Each number is 128 + 32 x the weight over its row's rms, rounded and kept within 0 to 255. Layers, rows and columns count from 0. The size above them is the row's rms in percent of the matrix's.

# layer 3 attention key, 128x128, rms 0.134, rows 54-63, columns 64-127
size [105  96  96 109 101 104 108 109 103 107]
[[152 121  86 117 159 120 114 122  48 113 125 100 125 147 111 119 116  92 135 170  85  58 113  93 133  84 142 149 102 111 110 115  52 142 118 128 104  89 220  99 160 160 133 118 201  98 182 123 102 111  82 145 101 125 179 122 148 122 115  83 143  84 142 120]
 [125 106  75 121 160  98 125 112 163 151 146 161  43 211 132 148 143 149 101 178 138 119 128 153 120 181 128  92 114 149 106  98  99 123 124 132 110 159 118  94 186 155  97 124 145 115 125  97 123  94 192 114 135 103  96 203 170 109 144  73 165 123 119 103]
 [118  89 132 122 130 164 132 109 128 108  69  84 112 145 152 128 145 189  53 126 138 119 139 155 145 103 136 160 197 166 130 124 127 120  89 141 127 154  62 189 143 142 102  72  79 115 127 149 103 139 134  65 158 154 137 111 147 108 132 149 199 125 106 152]
 [ 93  94 223  66 190 144 123  50 115 151 196 143 135 132  93 123 110 122 141 165 121  92 115 141 179 204 132 119 165 104 137  88 104 143 109 108 129 151 157 112 107 120 150 129 189 145 151 202 101 107 170  89 131 211  89 110 155 143  80  87 106 146 171 112]
 [116 143 118 180 129 120 130 163 145  95 190 156 153  93 140  94 120 127 158 165  95 115 175  95 109 126 164 183 103 172 115 138 159 119 106 208 120 110 129 133 163 168  82 140  91 121 123 165 142  57 104  83 163 163 147 160 139 121 111 147 103 139  93 139]
 [135 127 143 178 157 149 117 119 128 219 150 155 156 107 151 153  95 168 171 170 111 134  77 123 152  99 135 197  65 139 148 174 155  90 134  97 102 144 102 104 163  98 108  99  74 128 112 116 118 114 128  65  67 129 135 112 154 123 196 148 102 108  82  88]
 [ 97 134 152  74 131  95 141  89 121 184 109  99 129 172 113  78  68  99 118 170 170 133 139  88  76 124 119 156 114 161 197 162 121 106 145  92  82  90 142  84 177 148 151 166 117 183  59 162 126 123 122 112 111 150 110 120 158 170 119 126 106 128 141 211]
 [142 137  78 140  57 155 104 130 135 123 133 163 128 164 124  90  87 147 109  88 114  96 106 128 137 122  88 119 118  86 152 147 127 113 139 130 129 142 192 108 154  62 102  93 182  96 155 121 122 122 150 153 150  67 202 142  60 207 101 151  95 119 107 143]
 [ 96 139  67 124 121 142 125 119 128 110 106 133 126  93  67 172 122 123 109 108  97 114 128 111 120 147  71  84 100 137 155  98 108 170 174 131 119 118 125 113 103 131 129 123 111 159 125  89 176  63 109 168 154 174  85  91  72 118 111 172 111  56 119 107]
 [112 198 141 138  90 166 114 127 172 122 110  95  94 115 158 178 153 139 133 133 132 107 150  98 171 170 199 190  96 107 116  95 125 189 117 104 101 152 129 100  89  97  88 133  83  97 126 119 128 144 105  61  95 177 155 170 142 139 112 116 122  73 102 130]]
# layer 3 attention query, 128x128, rms 0.129, rows 55-63, columns 64-127
size [ 94  90 114 106 111 105 106  99 107]
[[186 128 121 122 154 168 190 122  63  83 117  98 109  65 120 136 133 112 159 100 118 157 161  52  82 137 152 124 149 101 102 158 139  69 121 111 132  87 129 116 157 136 135 146 159  83 179  25  83  53 125 144 131 171 129 121 101 175 145 144 126 116 118 100]
 [186 140 157 104 175 131 102 164 133  96 123 123  80 130 137 127 184  96 129 132 153 136 170  84  86 165 129 127 103 129 149 110 118 129 157 182 132 110 115 149 148 164 170 115 146 108 130  95 150 125  80 149  93 144 171  99 150 140 106  79 202  88 126  54]
 [116  86  95 152  86  73 126  75  89 112  84 164 108 110 152 178 164 134 129 139 148 141 114 149  83  70 133 209  73  72 112 144 189 110  74 139 166 140  84 110 136 160 147 141 118 123 157 144 172 131  71 123  87 140  80 129 116 132 115  98 133 101 103 162]
 [141 142 160 164 143  96 106 123 138 116  98 124 149 109 134 105  93 148 150 131 175  86 198 107 179  99 114 165 126 172 133 162 113 106 128  92  31 113 101 120  75 125 149 134 122 132 162 100 148 136 112 199 138 131 127 130  72 131 154 123 182 182 111 193]
 [165  60 148 147 172 136 118 103 159 158 142 112 221  99 156  99 117 140 179 159 155 134 102 136 108  70 112 143 134 172 161 183 103  56  95 135  90  66 118 145  85 157 155 113  91 144  86 143  99 199  91  64 114 138 152 103 141 135 115  81 132  80 161 111]
 [ 95 136 130  96 133 134 174 112 163 123 152 130 162  88 117 104 110 170 159 178 154 104  84 125 126 109 161 159  85  91 205 130 104 125 167  93 131 128 118 143 141 156 140 102 153 152 131 109 173 180 110 204  96 198 115 173 125 117 126 140 142  84  81  44]
 [122 119 170 159 156 143 143 124  95 136 140 148  93 143 155 118  69 137 134 189 152 160 106 193 151 155 155 108 123 163 103 120 138 156 131 136 140  69 139 126 175 137 142 145 165 135 167 158 146 131 141 174 165  90 129  82 116 154 141 170 134 113 177  96]
 [143 138  82 113 132 130 145  90 105 176 135 149 124 142  89 154 104 116  33 168  84 146 143  83  71 101 131 132 124 132 158 166 126 124 135 204 115 113 154 129 116  51 199 139 122 155 119 139 117 150 117 134 157 145  41 128 161  69 156  81 153 136 121 143]
 [ 87 123 117  77 120 148 119 165  94 146  82 108  94  69 111  97 113 181 120 103 156 122 117 108 129 116 112 147 147 166 104  90 121 181  52  96 185 147 155 148 138 130 159 170  83 142 122 197 108 112  90 157 128 179 146 101 139 115 126 137  82 134 164 153]]
# layer 3 attention value, 128x128, rms 0.104, rows 0-42, columns 64-127
size [109 117  98 108 104 107 106 106  88 101 105 102 112 111 102 109  97 105 107 102 108 105 112 105 101 109 109 110  98 100 103 108 106  97 105 124  86 100  92 101  97 110 108]
[[165 102  55 100  89 117 109 129  90  83 118 167 153 126 201 110 189 142 170 137 161  99 151  95  73 126  90 157  91 184 190 105  99 145 104 135 132 105 116 156 156 172 162 126 114 146 134 166 141  83 137 101 112  80 156  96 135 221 182 121 118  83 139 117]
 [ 45 187 122 180 172  67 146 141 109 118 149 110 126 104 116 132 159  90 124 125  95 170 106 137 130 130 100 184  75 142 174 146 133 113  97 136 154 159 169 160 102  98 147 128  92 123 117  88 117 113 155 127  81 112 122 158 143 146 104 124 217 149 127 117]
 [138 209 133  65 137 147 109 121 142 127 106  86 112 119 155  79  60 127 178 110 132 141  86  74 105  60 158 138 138 147 154 131 105 137 158  65 149 184 106 168 148 165 169  91 164 130 137 185  70 123 106 121 186 123 141 190 152 103 146 151 165 128 133 163]
 [ 98 156 135 164 157  95 146  89 135 144  94 154 159  95 112 137 166 179 179 105  85 117 103  87  83 185 145 146 179 160 143 103  90 129  59 148 111 137  87 136 126 144 150 144 136 106 170 160  90 172  54 114  74 100  60  44 174  75 101 168 146 199 153 160]
 [ 86 190 139 135  83 115 135 130  91 158 169 133 147  68 130 106 133  85  74 138 106  98  95 108 111 106 156 136 158 118 106 105 104 116  98 115 111 130  98 120  94 145  65 108 122 160 149 112 179 160 163 143 157  92 114 144 133 125  98  83 176 145 175  86]
 [156 127 135 129 114 121 139 144 126 213 167 132 120 124 103 126 151 116  93 158 168 132 187 102  94 152 120 159 111 124 100 127  79  58 132 156 138 108 136 173 110 171  97 158 108 126 157 213 126 114 138  89 147 147 136 124 144  75 115  97  94  80 116 104]
 [112 137  93  78 117 116 118 112 142 134 110 127 144 148  53  73 113 189 132 144 129  46 136 101 162 118 152 128 127 181 174 160 112 102 104 161  71 204  94 142 122 144 134  77 136 170 118  92 150 143 140 136 173 159  79 152 107 161 145 183 137 124 158 151]
 [ 95 117 103  99 134 159 116 164 138  83 115 176 115 127 138  63 134 139 129 136 124 141 122 124 188  59 146 165 122  79 134 154 177 134 177 132 125 139 129 180  89  74 124 157 101 190 178  82 108 100 116 112 154  76 121 160  92  68 126 109 119 147  95 138]
 [172 145 128 106 111 149 151 110 130  47 159 161  94 182  63  87 114  70 103 144 158 123 123 139 156 154  59 135 167  63 127 148 108 165 163 170 141 129 101 110 119 157 195  86  41 132 160 129 160 111 131 133 161 121 135 123 191  89 175  99 141 131 156 147]
 [109 112 152 106 123 191 137 110 144 130 126  49 131 138 120 155 119 186  91 122 171 120 106  97  95 125  52 127  78 176 110 147 130 152  90 135 193 134 128 130 190  73 169  88 151 140 113 124 214 133 161  99 107 163 135  96 110 116 158 101 124 100 156 113]
 [140 117 139 124 154 121 142 163 158  90 120 121  99  92 142 118 169 119 151 217 109 152 163 202 147 112 133 162 137  96  73 148 185  94 108 114 101 178  98 116 104 123  30  87 178 118 151 193 158 137 172 114 124  87 123 162 173  91 151 143 143 128  84 142]
 [136  64 123 149 137 166  59  78  55  86 160 128 144  68 178  74  95 131 142 173 149 107  71  91 107 117 126 167 137 165 150 113 109 117 167 150 107 158 107 142 145 108 105 117 147 139 114 140 150 145 150 168 123  98 174 114 137 126 115 152 113 150 135 109]
 [165 129 169  84 121 126 123 128 136 152 196 158  99 137 124 145 131 100 125 144  79 164 128 113 133 115 142 132  77 142 149 110 108 114 112 172 179 143 133 129 145  73 114 114 163 113  63 174 112 166 121 156 133 100 114 158 172  91 108 148  79 130 103 173]
 [120 157  93 196 206 137  70 154 145  90 175 114 116 139 166 131 150  65 116  67  88 122 104 115 131  97 110 121 127  97 176 144 101 158 167 135 131 182  86 127 106 139 120 146  90 134 161 139 194 174 130 122 121  81  85 112 143 102 154 197 106 126 131 199]
 [126  66 119 172 187  75 186 134 105 104 178 138 166  69 120 109 118 124 148 178 178 132 145  98 169 102 136 137 107 107 169  99 153 120 158 110  85 158 111  61 144 105 161 158 164 137 168 141  70 120 130 173 129 145  73 139 105 125 142 113 120 147  96  81]
 [102  84  96 170 101 153 174 144 106 113  88 187 142  90  85  91 149 138 117 137  67 144 126  94 133 139 141 130  82 169 106 197 111  64 112 138 176 116 142 191 159 135  96 137 137 127  96 146 107 164 103  92  92 178 172 173 132  74 116 213 125 197 164  79]
 [142 121  67 141  49 182 148 111 129 134  94 145 117 199 103 139 121 112 144 131 153 158 143 129 106  52 159 137 166 136 137 125 128 143 124 121 104 149 143 158  75 181 169 101 115 132 118 121  75 133  83 136 110 106 127 195 148  94  74 116 173  98 164 117]
 [151  92  72 151 174 165  76 151 115 128 133 134 132 136 139 119 101 143 146 174 185 107 106 101 119 129 136 133  99 174 122 153  92 129 157 140 126  89 148  96  85 144 150 118 162 141 170 165 128 254  99 197 113 171 155 142 143 125  77 146 131 116 107  89]
 [107 135 106  89 124 121 132 111  66 159 122 111  92  82  57 104 132 132  96 101 120 166 201  90 182 148 159 151 128 116 138 136 134 118 163 132 150 140 122 122 136 151 123 183 149 145 111  86  90  40 111 182 224 123 124 113 126 159 156  79 126 113 147 185]
 [118 106 115  96 162 107  95 125  94  95 128 105 160 120 126 104 101 158 140 127 149 129 127  97 121  70  87 138 132 119 176 128 132 152 138 107  83  74  98 137 136 151 158 106 120  94 153 184  66 111 140 149 167 135 185 120 125 173 156 134  66 174 200 106]
 [148  96 200 113 105  54 165 180 115 175  84 127 129 133 117 124 129  90 142 140 168 147 123  91  81 102 150 130 122 155 103 167  90 146 178 174 118 120 154 165 117 107 173 102 100 164 126 100 141 120 128 108 140 119 122 108 166  96 112 137 130 121  87 190]
 [121 140 115 118 128 104 132 140 158 135 126 162 113 116  69 159 141  47 163 112 195  69 128 120 116 104 164 125 124 113 106  74 107 116 131 102  82  75 181  96 124 147  98 111 123 116 124 132 137  57 190 109  89 158 172 107 126  69 163 123 138 138 149 129]
 [118 126  76 120 100 129 143  95 145 155 194 103 164 127 147 123 131  88 168 121 123 135 115 121 159 128  90 124 116  94 178 136  79  76  73 174  84 120 129 176 143 124 155 134  90 109 150 149  71 165 138 115 132 120 122 165 126 148 104 151 122  85 181 130]
 [ 81 197 166 136 165 159 151 137 109 123 168  96 135 134 100  75 104 148 127  68 120 103 153 124 134 173  81 126 137  99 145 129 155 109 164 132 118 106 166 135 111 167 153 117 117  83 136 114 140 143 216 192 170  73 109 107 149 142 144 118 166 158 129 151]
 [136  97 137 123 127 116 143 150 104 120 117 154 173 113 136 112 111 139  59 127 130 139  83 128  97  83 136 118 121  81 121 117 135  92 128 146  37 119 114 139 142 122 127  68 154 142 110 107 117 142 175 182 152 108 166 120 156 126 135 117 142  48 121 104]
 [170  85 143  98 121 119  99 164 146 125 163 103 166  91 140 198 133 128 109 116 173  98 119  91 152 143 142  92 116 100 122 202  77 117 125 125 134 125  75 123 175 172 163  99 160  75  70 151 107 123 129 163 150 118 176 102 148 189 164 194  69 146 169 117]
 [133 106 161 193 108 135 116 119 151  97  73 182 142 143 139 166 157 147 167 109 156 114 178 158 153 122 139  88 134  99  68 143 150  93 123 117 147 138 126 133 143  93 128 179 167  68  84  89 118 120  80 155 107 169 135 134 126  85 133 125 102 102 160  85]
 [ 89 103 126 147 119 144  61 103 149 123 171 121 118 126  75 141 144 127 115 173 151 144  64 166 124 138  82 134 205 168  99 176 120  83  97 165  77 164  60  55  77 135 151 142 190 127 110 101 114 151 148 126 103 125 113 136 121 165 156 126 104 130 199 106]
 [103 155  99 162  78  97  93 155 165 147 129 143 188 194 174 122 132  89 124 217 141 155 200 150 123 115 134 178  95  89 175 165 132 191 151 109 189 137  96 148 128 103 134  89  89 131 117  99 109 117 152 130 170 120  72 107  92 133 127 123 143 132 160 177]
 [123 148  82 100 144 101 123 160  90 106 139 191 158  63 157 118 119 147 121 150 146 101 125 171 163 116 112 125 116 109 196  70 186 105  85 121 122 145 125 163 132 112  98 163 138 149 122  94 176 196  84 157 143  88  65 120  80 158 174 144  62 110 103 154]
 [ 78 187 138 127 100 170  48 143 118 143  91 137  90 113 104 108  90 161 116 106  97 107 189 130 128 108  97 117 111 128 129 139 146 100 102 149 166 146 145 147 171 100 116 102 114  55 137 109 118 158 150  96  98 123 121  74 121 156  96 119 176 152  99 118]
 [126 130  82 123 111 150 147 137 114 110 119  98 138 163 158 136 114  91 125 155  98 127 124 128 110 155 123 123 239 138 147 169 118 132 143 187 161 186 128 156  91 167 124 157 114 180 142 155 176 159 148 206 149 118 106 142 128 149 107  70 115 160  99  95]
 [128 112 155 129 141 148 130  55  84  89 124 111 108  98 147 110  93 133 115 157 155 127 168  63 139 142 166  94  85 203 151 102  73 144 115 116 105 103 161 174  88 135 101 118 140 120 169 203  97 184 115  76  94  98 147 130 157 180 113 110 186 127  96 127]
 [138  96 156 123 124 201 140 207 129 116 163 114 172 183  71 119 107 139 109 146 136  88 186 140 111 160  82 158 106 113 143 126 177  88  86 207 145 159 137 146 179  96 167 176 155 167  92  97 108 148 115 105 139 116 103 118 150 147 144  96 180 171 146 131]
 [100  70 110  96 102 108 134 108  98  62 147  48 125  97 117 182 111 148 105  93 171 107 169 113  95 160 147 100 167 163 151 123  72 172  89 207 138 154 138 110 105 129 144 136 152 108  89 110 170 113 151 126 151 139 119  42 153 135 155 137 207 126 158 151]
 [126 148 170 141 122 137 107 144 123 107 116 142  76 131 162  64 128 116  91 131 104  67 152 150 140 122  90 140 170 179 146 145 137 108 198 138 100 115  96 132  56 184  71 157 144 125 170 129  73 136 124 156 133  69  95 150 180 161 114 120 124 162  91 162]
 [147 134 159 117 148 103 114 117 122  81  83 131 108 150  97  80 110 119 139 139  89 139 129 136 170 118 167  82 125 145 154 150 117 178 150 157 111 158 160 196 122  90 146  79 101  83 102 149 180 197 173 106 163 117 137 103 123 143 172  86 119 101  73 158]
 [ 97 109  95 126  97 126 100  92 139 129  88 134 179 102 114  98 209  90 165 112 114 100  90 111 163 163 148 126  61  33 139 181  84 172 142  81 144 143 142 171 151 145 154  39 101 119 114 136 167 120 125  97  67 108 110 150 139 127 122 150 133  88 109 113]
 [125  59 114 116 131 117 164 145 119 144 179 138 155 130 131  97 155 127 200 183 159 120 127 110 134 102 112  71 115  99  76 155 120 124 122  99 107 132  72 175 126 102  85 161  79  88 124 119  87 131 157 130 102  78 151 174 115 145 158 118 128 160 139 116]
 [150 115  79 139 122 134 109 124 107 140 143 161 130 177  59 144 129 183 112 129 157 136 114 171 106 151 122 123 129 121 118 160 150 128 106 121 138 141  92  85 107 168 159 130 133  72 121 128 120  83 130  97 110  50 174 118 165  59  27 135 129 114 189 113]
 [151  76 170 116 122 100 144 100 128 136 105 200 144 178 132 143 123 156 212 135 105 137 103  74 201 137 124 117  86 102 123 125 167 132 171 114 129  94 127 147 153 129 159 159 129 114 121 135 144 137  74 102 116 108 166 213 117 131 145  95 136 105 152 127]
 [134 172  64 119 194 159 120 154 146 123 144 216  95 151 126 155 128 169 133 137  93  68 158 178 145  89 140  90 181 146 174 118 108 100 145 146  98 163 121 123 151 126 118  95  95  97 114 160 114  92  82 120  61 121 120 187 141  94 122 154 147 139 134 111]
 [ 92 143 149 135  89 110 134 126 150 116  93 109 137 149 126 171 126 114 122 177 157  98 140  73  83 144 146 132 108  90 124 115 160 187 114 174 101 145 156 105 132 105 105 126 170 154 114  61 127 137 175 153 101 158 109  53 124 155 127 147  98 174 126 155]]
# layer 3 attention output (transposed), 128x128, rms 0.139, rows 0-42, columns 64-127
size [101 111  94 103  99 107  98 108  94  97 113 100 102 105 103 101  96 111 101 101 106 104 110 106 101 110 101 105  99 101  93  98 101  94  99 120  89  97 100 101  91 109 102]
[[111 149 111  81 137 184 101 154 116 147 168  89 192 145  75 181  93 120  76 135 117 106 122 162 100 133 130 150 107 105 165 119 146 136 117  78 109 115 163  88 127  96 138  25 125 116 144 119 176 133 130 125 120 129 122 129  93  96 125 108 133 120  97  76]
 [119 125  98 107 125 118 108 153 137 172 147 114 121 175  87 129  83 200 168  87  91  61  85 151 211 104 136 135 164 107 163 149 177 147 175 177 163 137 140 156 100 176 130 163 202 185 137 103 133 122 151 118 131 111 138 121 134 141 118 101 129  76  84 126]
 [163 131  99 182  94 137 163 108 138 112 138 105 182 126 169 145 162  99 151 125 114 127  98 121 157 145 148 126  67 147 174 172 173 131 146 140 145 154 159  74  67 100  65 162  90 141 161 114 162  79 102 130 109 104 163 119 148 119 132 138 110 171 166 140]
 [ 60  90 142  87 113  98 110  89  83 124 149  98 181 179  92 107 129 137 138 136 139 111 126  93 128 117 142  95 152 120 167 177 151 153  87 190 181 146 145 159  80  48 126 153 100 128 118 104 166 140 150 134 161  87 165 100  74 155 127  72  67 134 167 122]
 [174  90 151 132 118  89 125 108 102 172 149 121 131 114 153 167 129 101 106 107 177 105 157 131 177 100 145 143 105 104 130 115 179  94 134 151 164 174 121 154 108 144 135 134 135  55 149 138 125 142 129 140 150 125 161 140 154 163 124 153 114 169 173 100]
 [187  97 167  74 156 103  80 129 162  89 175 144 186 123 181 170  59 130 135  83 137 135 145  84  78 123 136 162 110 129 147 141 125  94 121 191 125 146 130 144 117 147 170 139  72  87 120 106  93 130  63 113 150 125 107 122 110 141 104 116 133 134 160 139]
 [140 166 166 145 150 141 124 169  67 146 104 103 145 164 151 153 167  54  72  95 151 146 137 104 136 109  72 168 122 162 144 118  39 154 133 149 166 143 165 124 164 115  79  87 156 117 105 167 134 123 119  95  75 136 138 153 200 109 138  91 141 124 170 131]
 [119 121 126 187 154  97 145 102 197 163  97  97 129 149 108 198 164 100 108 154 115 170 101 131 102 145 118 146 134 120 150 111 112  82 188 101 142 137  97 157 125 164 173 131 113 126 122 133 170 154 172 162 133 167 193  82 131 157 191 112 188 143 113  65]
 [ 87 150 131 146 127 136 118 163 169 173 127  44 144 149 164 119  96  96 185 143 112 161 125 180 106  96 174 160  96  78 184 120 108 107 162 126 112 127 164 110 106 198  81 132 127 146 151 115  71 175  78 125  92 130  95 111 121 148 156 137 162 166 163 113]
 [117 203  62 131 186 126 146 147 181 142 123 106 136 102 180 145 174 130 168 156  75 136 151 135 128 108  92 109 106  93 114 127 184 127 178 175 135 133 110  68 154  97 122  91 126 186 109 100 136  61 160 111 105 113 103 165  84  66 160 169 106 131 175 132]
 [112 120 130 105 111 150 123 104 120 136 128 156 118 139 140 167 122 174  89 134 125  97 169 148 127 115 101 183  80 134 100 142 109 188 157 109 101 131 144 139 155 193 189 124 157 143  59 110 101 124  69 166 207 120 130 120 133  67 105  96 167 117 182 137]
 [ 87 146 115 119 148 164 155  91 137 201  86 166  87 123  71 195 112 146 129 100 102 130 151  77 127 205 100 177 127 162 102 127 162 128  92  68 164 180 125 138 108 100 135 162  86 115 150  85 215 165 128  95 127 132 105 167 146 152 133 139 138 137 127 184]
 [181 120  92 121 126 195 122  90 155 166  74 143 127 152 118  97 134 155 161  75 138  68 158 141 138 104  77 168  73 122 150 128 207  58  84 100 124 150 107 130 132 115 151 100 116 155 136 140  57 108  86 124 167 163 100  72 143  94  74 121 150 126 117  79]
 [123  93  95 107 130 154 187 180 137 141 159 102 111  77  74 140 126 144 149 138 166 100 170 150 161  96 203 156 140 101 123  68 154 106  97 160 178 113 148 143 104 146 170  91 160 135 106 154 130 178  92  80 109 173 151 122 111 137  79 114  81 138 170 120]
 [135 134 118  62 110 165 168 106 175 115 134 161 101 131 168 141 139  93 148 115 146  99 152 166 115 191 176 158 170 132 108 132 108 153 120 172 150 150 142 212 146 105  62 155  98 111  89 116  76 159 123 125 137 175 140 117 109  80  42 112 155  92 152 164]
 [126 178 118  84 181 134 130 141 128 161 138 121 158  98  91 149 147 196  83  82  89 154  55 184  88  87 104 122 138 116 100 116 133 161 132 186 119 121 109 115 111 145  90 109 144 126 108 188 129 111 150 130 227 141 165 137 148 141 148  92 121  86 141 152]
 [140 167 118 158 107  90 106 127  55 102 105 146 166 120 142 102  49 147 124  66 177 119 135 144 110 165 155 183  84 134 105 145 164 103 118 137 151 186  98 126 137 185 130 115 114 154 161 123 170 104 116 129 129 120  98 125 155 127 140  83  89 154 120 194]
 [122 143 189  97 133 149 143 115 130 112  74 112  83 135 130 125 141 110 134 149 103 136 138 127 159 108 107 179 112 136 171  93 145 182  88  99 115 115 150  84  69 108 130 172  79 142  79 132 163 148 118 115 162 148  65 112 128  94 135 157 108 101  97 206]
 [137  99 178  96 169 102 149 126 151 136 135 193 153 153 156  97 103  68 136 130 120 172  62 135 148 163 120  92 159 133 142 170  61 133 118  87 180 187  94 105 147 160 134  84 127  76 118 136 178 178 172 130 136 146 186 108 131 128  62 138 115 162 135 106]
 [101 122 162 148  85 150 151 105  91 120 124  80 182  97 105 155 171 153 148 122  89  82 153 130 168 206 112 139 139 151 136 160 109 121 155  79 145 119 121  93 154  59 102 124 157 119 147 124 205 132 114 138 155 123 125 153  91 117  92 126 112 102 132 118]
 [139 110  95 112 135 103 102 103 135 118 120 116 132 172 106 139 124 131 150 174 153 139 130 100 160 104 154 230  43 126  90 154 101  50 117 100 144 104 125 105 155 128 134 126 131  89 121  96  98  46 145  90 108  57  58 132 139 171 144  63 106 151 146  95]
 [116 144  56 104 146 167  74 132 100 161 164 102 137 117 159  65 159 166 117 144  70  98 100 148 159 161 105 170 139  77 150 134 117 135 188  75 148 131 111 136 128 236 115 152 119 130 160 171 107 239  62 164 122  77 127 160 140 101 129 107 126 152 142 105]
 [137  99 150 103 174 111 126  89 152 149 106 198 153  80 132 182 127 100 152 109 152 138 148 134 132 123 198 113 142 125 168 132 164  67 155 138 140 122 151 169  92  81  98 101 154 116 147  99 164 127  85  77 195 156 110 127 150  80 152  54 151 166 104 161]
 [118 181 128 177 155 122 136 151  86 105 149 109 137 123 135 132 117 105 187 163  99  94 138  96 129  92 127  94 152 130 183 116 101 140 118 127  93  87 134 176 153 141 115 151 144 165 139 113 155 150  76 105 112 127 177 153 121  80  31  83  95 155 139 123]
 [  9 122 115  88 159 142 135  72 131 109 136 153 116 174  82 151 108  75 144 145  93 146 177 147 100 202 126 107  94 159 130 156  83 141 139  94 142 163 130 180 133 102  84  94 100 128 158 185 112  88  75  99  75 174 111 166 120 134 131 182 163 162 119  60]
 [101 135 157 138 108 106 153 101 136  80 167 158 168  93 137 119 132 101 153 175  67  46 123 104 111 161 137 168 145 132 204  97 137 129 142 157 153 108 144 101  77 104 112 117 109 129 142 169 122 142 176 117 170 188  77 125 177  99 128 127 138 138 132  90]
 [163 117 116  72  88 150 113 154 117 111 110 160 113 117  95  76  98 182 163 159 128 132 113 141 145  80 107 153 139 140  94  93  97 127 137  66  93 144  98 166 110 159  76 135  90 165 130 135 139 174 205 123 161 155 129  84 123 124 139 171 150 192 173 133]
 [156 143  87 131 102  71 124  93 203 139 131 133 134 141 129 108 103 128 116 160 144 140 161 168 149 126 170 111 105 109 147 129 119 142 124 121 124 158 164  98 155 135  85  90 165 131 154 188 154 171 135  72 116 127 139 154 132 110 155 106 122 120 111 151]
 [136 150 115 123 135 152 167 144  97 154  91 102 156  90 177 108 156 140 115  87 138  84 116  95 104  96 139 179 103 135 140 116 125 132 120 116 128 123 175 124 149  97 151 167 160 102 165  91 160  68 135 165 116 148 138  71 181 161 123  84 164  83  69 118]
 [117 125 169 139 170 170 115 124 107 118 132 140 126 161 103 142 147  88 109 150 141 145 148 175 163 151 131 143 142 122 109 136 107 159 194  95 168  90 111 134 137 129 125  69 143 130 168 132 109  95 164 154 149 205 123 140  98 145  89 100 123 136 115  80]
 [167  80 111 144 129 130  95 196 112 126 148 102 136 168 161 226 156 121 102 156 112 131 152  81 109  90 118 128 159 122 140 136 127 148 156  84 106 129  93  83 104  82 148 138 140 167 165 169 141  97 116 142 100 119 116  93 121  55 108 129  78 195 128 124]
 [139 144 135  99 113  70 118 146 122 120  62 149 198 101 151 131 108 168  49 196 142 143 184 125 114 144 153 135 118 112 209  94 147 132  79 107 133 139 145 129 143 121 177 112 108 100 131  66 155 103 137  63 117 171 121  96 131 187  96 124 105 137 165 164]
 [155 103 127 143 159 187  86 142 137 169 116 183 102 109 129 168 132 106 121 103 106  97 139 161  52 142 115  86 168 103  66 101 156 144 108 133 148 143 166 102 128  72  95 201 103 100 118 119 106 115 121 172 128 104 114 137  97 146 137  88  74  83 129 105]
 [134 152  96 133 189  46 147 145 158 102 132 150  99 190 165 139 121 136 194 111 141 119 153 110  96 133 102  81  89  84 163 150  96 141  94  67 120 106 126 124 131 150 173 137 103 134 133 170 168 137 128 171 131 188 100 106 121 135 117 131 202 138 176 109]
 [127 167 171 127 181  94  97 117 136 187 132 179 150 142 158 116 143  99 132 147  89  73 145  91 139 129 137 126 173 105  50  94  79 166 148 101 176 171 129 115 108 148 143 131 108 130 118 139 142 123 138  75  94 124 132 127 148 109  92 133  27 132 179  35]
 [133 158 172 142  64 141  91 216  99 142  82 126 156 122 157 108 129 106 127 172 182 131 131 156  97  69 108 138  71 147 108 119  80 140  63 121  83 102 194 114 145  94 145 108 172  82 143 102 114 130 135 195 123 155 164 122 161 110 124  87 146  94 164 125]
 [167 159 159  99 114 196 142 142 153 176 125 167 114 107 162 157 130 116 133 167 193 136 137 124 151  84  76 127 109 171 145  76 100 113 178 121 120  95 115  98 131 125  71 105 122 140 107 147 135 123 175 107  90 102 119 110 104 137 140 159  84 172 114  81]
 [ 73 168 145  90 129 179 140 149  82 173 166 156  53 155 165 168  56 107 114 144  97 113 131 130  81  91 145 161 166 117 178 109 192 103 160 131 112 148 126 144 148 103 119  97 144 121 124 156 139 108 127 173 116  98  72 109 141 131 161 101  99 152 137 182]
 [120 120 202 160 120 111 137 124 166 156 135 144 127  56 158 129 148  99 142  82  78 146 120 146 145 155 163 194 138  86 151  85 144 147 180 130 193 143  88  85 132  97 146 113 123 113 130 129 113 194 130 124 100 146  97 138 166 109 126  86 196  85 159 129]
 [ 50  95  88 103 113 124  97  98  75 134 122  64  93 129 139 114  64 145 141 126 108 148 115 195 122 168 143 167  97 114 124  60 118 108  87 168  70 203 138 131 141 148 163 114 129 173 154 131 159 161 109  83 143 149 150 118 104 114  88 100 102 142  84  97]
 [179 125 148 114 118 216 122 107 126 141 112 124  87 113 119 104 140 175  93  59  90 126 159 182  39  90 132 142 115 146 129 125 125  97 161 149  87 129  89 108  80 104 107 145 156  83 113 138 101 125 142 181 112 150 158 140 125 164 105  32 139 157 150 133]
 [ 57  62 118 234 111 117  74 206 138  89 114 107 140 194 111 153 144 131 147 131 178  81 100 104  87 197 122 114 160 141 166 149 129 154 135 105 144 174 126 128  74 119 115 108 111 109 143 119 128 107 113  95 184 153  83 101  91  69 139 133 164 154 158 143]
 [112 104 117  95 102 125 141 143 101 186 150  89 120  83 150 177 127 107  78 129 138 138 157 105 124 127 102 128 126 123 155 189 129 126 121  95 142 103  59 114 199 134 139 155  96 132 125 139  92 193 169  74 127 114  91 207 102 120 110 109 102 128 107  96]]